Weights of a small GPT-style language model, trained from scratch on English Wikipedia: rotary positions.
Each number is 500 + 25 x the weight over its row's rms, rounded and kept within 0 to 999. Layers, rows and columns count from 0. Numbers have three digits each. The size before them is the row's rms in percent of the matrix's.

# layer 2 MLP down, 128x320, rms 0.204, rows 0-127, columns 120-159
100:505471469550541503545494466486466464528473449453479510551454479494496530507481515467480464509508488531506473492523456546
101:518518499551517504498471501528473530544470500417480483485511553497504494505439485475522512457479485504458530504460468483
100:471468516488497468484481459481511525482513519502469522483508530475511491514544478474520507545533529500512471498510478478
098:504508500503496519493531459510475511486446487497526471549445450535519493507488514483461470492522459532504520507501504530
100:503511475493496472498526500503458502518527496491477486493503463494487457480493481477512506467485497491489472509515460510
098:537474510463543487498489481479486482495517474521467479532524470481475524476551530495493486504519485501501475482506484508
097:476537488471524497481561492512514493576471506460509504550471464473490495529506497496484483493538497521538481478517499526
100:493482510471454515505518543503481501535524516462530490498503506489501474518462501500510494458532506552479470518483528506
100:472443431536506536509496488459520453449494517472527518476507473450503461511475470479537469509528494500508526469496531479
097:509536478468517469469562500515487486453478491452493525459468505448464458526493531498450481469508481468516529482499484484
106:501539471496527509448510464485487489545508532455469504511553504473528469474475493527477507521525500505460431462521459500
100:499478499507506492526531514538496523526525514478440474492462495497500507547514510539464497505536496503517539499486478504
102:502519520459511515488522476499490491521448476490500525486523495484492471510532529572499483467502491532516519488496472525
099:503509476522481499465478480515468531513494496462477513546495495492466496544486456468493499516497483482533511495501532549
109:510516518501510501508500546504479530507487532509464489524504467541502528498529500533484522488469548519544510491461503498
100:535463484511494518560524506487474527431564524467476496523497480507484472465489520474529469499461457454525454502541520496
094:529537476446512482464539497463481516506493512472472489520509559575494481529519521505474444512516571458500475500528485551
099:477540490494471496448495528485521508498495478489545546485538520524489497520548482496520484489505533513489542523539476512
102:538523494499490481509547489515533493488528496472519429513513501458517506563549513540462525532537460564491503457526512493
098:516514488499514479476498493488524483513494494511502502519482526465484531502493508548527501492449499504484524473499496509
091:447526530529503473507498525509481461513470475504528534509479493578516469508497519457492523470511516484536540466551491502
106:447514479469479492487507473507497523461517497505527524543505511512517488531500475499547519510472539490510516521457487487
093:491555486493458492534520459498526530510501471479519456508467503499514470523574518513482492549500484507474525474504495525
096:523483487524477536486513442468488494503531504476493534512513518486471450517507511461467494508489474495435528492467502484
098:605510499490481503555493559516539532492527488469520466492463441488489486478522493505522500510489504464503489499516485471
100:481468513474451525460463521509479519522510512502451499503459505488527454535532505484532494498483488509506512484465489477
095:475462534501459495457493467509475488525503503484481526512462480475530450541519506488507495496475511486492483428510510471
090:468475546485492519509479500470486502469494503475448492476490452467445493486531491481497536522415544483500477503483519439
104:519498513507528517517447519466474462525469485476500479501510526550490449495486516515515481496502486492534537456466533482
107:520505505512482510483514505482503499496520493498500485460502486484450514516472511476492501513468468513532477501509507546
099:472474529506458483488472513453532485576467487501530521471519469508505503507533521503498483456460503531474480512524472533
095:513519491449485534526503498492494503469553499513523495484488503492461539506479502473480480423511518522502500507513517532
090:467469482530478506535479505495506503514526513484473520511485490489529548518482487505531507482498506484498561505519543558
101:495543499484471471495477486503496569518488524520505493527513497487523477482507471445525464520473518481478512504501486494
130:466487490540519493507513467519513481493508480505473497495468507489500466525537518529459480506515413486508583496494498501
100:516568487480487493503513495460477511516503472502492484504479479504496527522480516523481455512465472480514549520494466495
102:504493494490530496477520501494492526476451508463496474516489484557522453475528507505534521499494463475460501502458521506
095:476495509543483490501477511482477428520496461517482475488530497503495491467475514499452499528521500503476503496470511537
109:484501477483556492510526507486490504531493559465525535512530509490470485544520493497467513521512483539493502485529510444
102:501480507476468478493519460519523498509514503512504498503513551489462494455501521495506527498547445496536493489506495482
097:507525471517489518497516458507471491473513533464491506489513484489534525492483512520509493483514483508501515449536502506
107:480547507525509542491487510509488488482471490505496522536481465488493475517496533483476487476465498485510459507477478483
109:507492537486539492478523529530488505471514504469513554506451492483533526504509506503527509520490495526520510549485516511
100:516478469509478519483462518469519485493512485465522537482485472535493565512508499533471514517491494478493482528467496516
095:546504456477469503525482499495490493548509469472525515527500527509455517479522526506494492507485475497499498451550490517
101:519493513535470474484493491508529479499485488503498532539506490495496507518527501474500545571547456456534523474525488485
102:522528522445517529493521508463529480508523493509503459481497524514499496525534486487573487502519504467496489502519459514
095:517457568502498541504480480487529533487530520529468492542477518498473496508570512523498497457508501510528489518515488499
102:484548544501522485477548479484495517490476479505510475521479508533522504520526477503528537539488489509509526489533527481
100:513527468538487533554475482510504488477504486517518458502521474511499498472483510498491511485512467449499508490524498560
100:492520504485475489497521522521548538475523476507509469537485514525477459515491490488544521478541535506483550505495557527
101:452481529532497501493503442502476549526520511442500477493487511480534469436495504493514413526450500452471478488547533504
095:461526515424502465526496496535467503495507532565542508541471485476505484506509481499525538497509540489497470496520497481
097:449475544469485486503495486530498454519498517499482529505523548528502507501498469505497501510487482447531482516507480499
100:446490496519472510477527531526492519498522491489457510520454528519496508540506458504482469509448437460509507513522534516
098:512497509491542474507444478514495514537527493542440496505516498475474510559505512506472490507510487486552514489488498522
095:479521542431503503484506532509488495532459489537541521467486476457534487519500515493528500463518516480513498495520535496
095:506490505527517486500536538510551486486505511537502509506518468498495487530547462489467507482532519503480498513480536478
107:481469522493480520523476479565480498572493511539488540543521491443456489486525504496462484521487492527525520523517476512
092:501484485476534532481460492475489544495502483502503466516501517527485494509509509474478524457512470509523475511469542512
102:512525527501478481513514471474450541487520504484486481544489489534487516540541501522504478523494498462488527495495528507
094:511447482510496519493501515507558534503494469505501489497513486482503466469478497587520534503468564504498492501489507497
111:492514488476469503537533498477503520480516455489498496512479527517498512459475515496506510524514503461455536488515465522
099:508529556477518501491515507485478496526535504502485481509484492443497527538518517487489488501477515523463505492466497548
102:472553497481548491471544458459508532461499456508496484531473553518517505553486489459501464501520526459519469521485522520
096:529491505501483490475483504528499502447446489504474526512504495514496518513543539535494527497453504507457519503473478520
096:506499482497533489503445514510494534483557520532537479478507560495450483526552504488494505540475498465477494475478487500
093:504527507490490457492535483509464486507460505509479495462507532508524490520509491485510500483509502522530482493515528498
093:497493478484528496472531478528532483498512476489511466542511474503515473474522504511506509517520520511542511502499522497
097:481493458493582532460517513515470499533548518483534529502505522510581528483518538497474509486461513562473492505520504543
093:531483438505508475523506559475508513498502502511506496511482504555499498483554495532535494495483552499516526527479520495
095:503459510512520559491481494490499488473481561505483500466451483557471507535527527493495519499489503485512507512495519510
103:491468506481529459483466481505502526442532512486512462496515515505530434505489484517481520519475515480491482514481421547
107:482511446505490511491505522507502527478474550484488542485499508514471486524483495485553532563453514519507516517504508527
095:497497470496504504482445478567535478511496548485488521504452501464486484477472481517525539481480481501503497527521480475
097:486471484502471569531455496520460517450518485526516496488521512508561533567525507476519508525507493468516525504493489544
109:534478488487517466512500517503517531496496475470538510514459478527524517523487449498497462511485499455519490481478507498
095:515504514530483484460513510488502502464494502502514522503545447519514483543503504517510500478511509524491476519498520489
101:505517541486540522501496533499513444499532480504480484503495523512519515500431541537509483499467495515523465510475507504
101:526500475462500524513515514498532518479494473486507515495461519495461541497503510459506565464534501522531526492462500519
105:538550477454528513517513452509516533479488518549532519477489484540495490484470438497494500520518495539469502475483490496
108:522481512460474478515513504458489477496479527456453481501493510499512480514497505522502478481472465480510519529525539502
099:492483525485471499512472482513489480469529500509508529513518516529491535477527443494484459552486487481489503518496500448
102:479517461493513479497513478444483453485494508505489492513541511490534513501494542507503482494462476484505501467473501527
094:506517510514501528518509502507512473477493487506483539473526518498487476496514479515507538527521498522500491507510457477
096:486514479536476481480498523478473514515461460490535482498482485520523504479520484527483479520492494475479533443472530523
103:510467507525508512490521524504509500485517484535491481505479427550525522491505501481495481541555521500487514516535446516
098:495469496487505533489475514547490495518483484453497555493493501507521472532461500476475524521517484534501492500484524466
099:526470462548504491539486521541517531527530468539483484538506489501466491491455531462526511530440481490527458514507491498
102:468546524466510529511470478520475507476465523455540475505487504501513467498557547546517499522530516475429535523550558460
100:513500536488536477495521463512468471479487472505549544520550474518466484491536484467491474511518528498501487524510523470
101:485512493501491533495489481504480513488488505528576476481508502476507487547529516486513507476538482490475457494499475525
100:519538484545466508510525471506504513511469482516474530494489482489513529564474501474502487485527516507509514512487528483
099:532484522512531554513480509514508496494517535492529459495472498527485481504530487538491509482525492517540503504516499515
100:515537473536494500477539497494471482526459442487481496487492521491466499493500483550493472472496543492447505509496503503
102:481505486488490501556501480467524514495527538510461474463511500472487496496503481493522509516514544507507525525491503500
089:499472479540508496508502496514456506473538492453471539490485462500475496519448511473518509472506520497540468467450523491
134:505475519477489496481534488532513490525488482470496463439479456474493533499509487509486511495498496495515532499494525545
101:497485513492491505504508489538482513455476511503492497488500486483496505527485529479497495520518458546503495461541483499
097:495440457531485540517468492455536472501499565557510519470528449507493529498447515492500493507520520467508493508509530493
094:508430543523473558463501484487498495509499479534520499538500523492511471486506484505558518473467474491444503509477544478
089:509479457504477493494491484513517550444499539486484490511504512508527528509512502479514504516522513495490507514490457538
101:459478487526567524461486471488493491495497508530495524517510549492530522446498485485472517501512496519537523474514500523
092:530463527468528491492499490497532502485533505506516512525510486518452505470534506491499555551496468486499528555494479486
105:517432444423468486495527500495481470457505532480477534495508517478494535535509511507528484459494447490558488528508496546
097:489474496482531489526495500489492473476530489510541514509468485512510482496478453521512510533454493529540500513566486486
102:490510464460515482527505448493500507503498538480473489496516504498476542502513482487496489494516497486508552458538482500
093:502498464467472484499510458503479497471530516502455529552489448534543481509462551538491496522499537495505481469476447481
097:465480512561535512476535523492511475473519492489524524497481517502488508488476508555502494479534494490481508518475511476
099:504518505491533481502523490516534506525497513485487470486495510504484512471495479528537453512494523510525467492547517509
090:444512506479499489503493496528470449519491504527539468515470554506540513482493493508514533470483461490466509498495540516
103:517509520483490512509503489509506503482422473514448488468495509513535482495490472508500485511480477499487459465471512509
110:498476522495477441509538478504509500477522461520542529510479528452518499532505489524474409474505520536491532458493495522
098:505522482472462484497512500458516526474502494475524477504504492497487483529506511493468510497477520506452526515502445519
099:511530460484515471512517496493506517491517500475498467522492498486490508509527504489443497526550522487479503531493530563
120:509527529485506500460550543467496461484519534488531510516482499465487498505486519484499499523484497489470503468502489520
096:482512469513520537460471509496510502506499493486544460476523504526480471411524471507454447489456494458467524509480522489
094:517491537529485526467456497525499510522537503492461465483452511515534517537493475485479515485500509533508487505459462521
096:487516521468505523514541492535510508518491530481500474546478489480497456496461486495553513528494516505506491500482505480
103:474494494505484497476486502562558504544512539495502498526467525511521499479463517508527474495476479499510501529489525440
108:552506511524476497488466498471485519525536491483475468485524486526518520503513488516461485504553509467489501471462510555
098:465514528528497510541597528520499459496474483525485500477495512503513496493527511463506497537458494507474498508562458481
092:509482470486477513480490514440490502511510531454491461471554454514537495535489459518456509480513534520517510528471505515
100:461509473493503560542485490529472479535512539523479515510511510533518481526449501516491482498498525487556459496489510469
101:484477479501471486528483444512459549523497489478513439540488490498518457520518485519484520522502531492546469503467496489
101:514485498511515496512513515544520524527471500487505442521487493527513485528510536513499518533502485532490524511472507478
099:473464550449496509519485478488493481503524487479509497496525480509489522493559460478494498521502489512462463496449486495
100:500508519479499533469530467441479474445455522485524541506481525480490485494506539505539490516496519502506474481504523531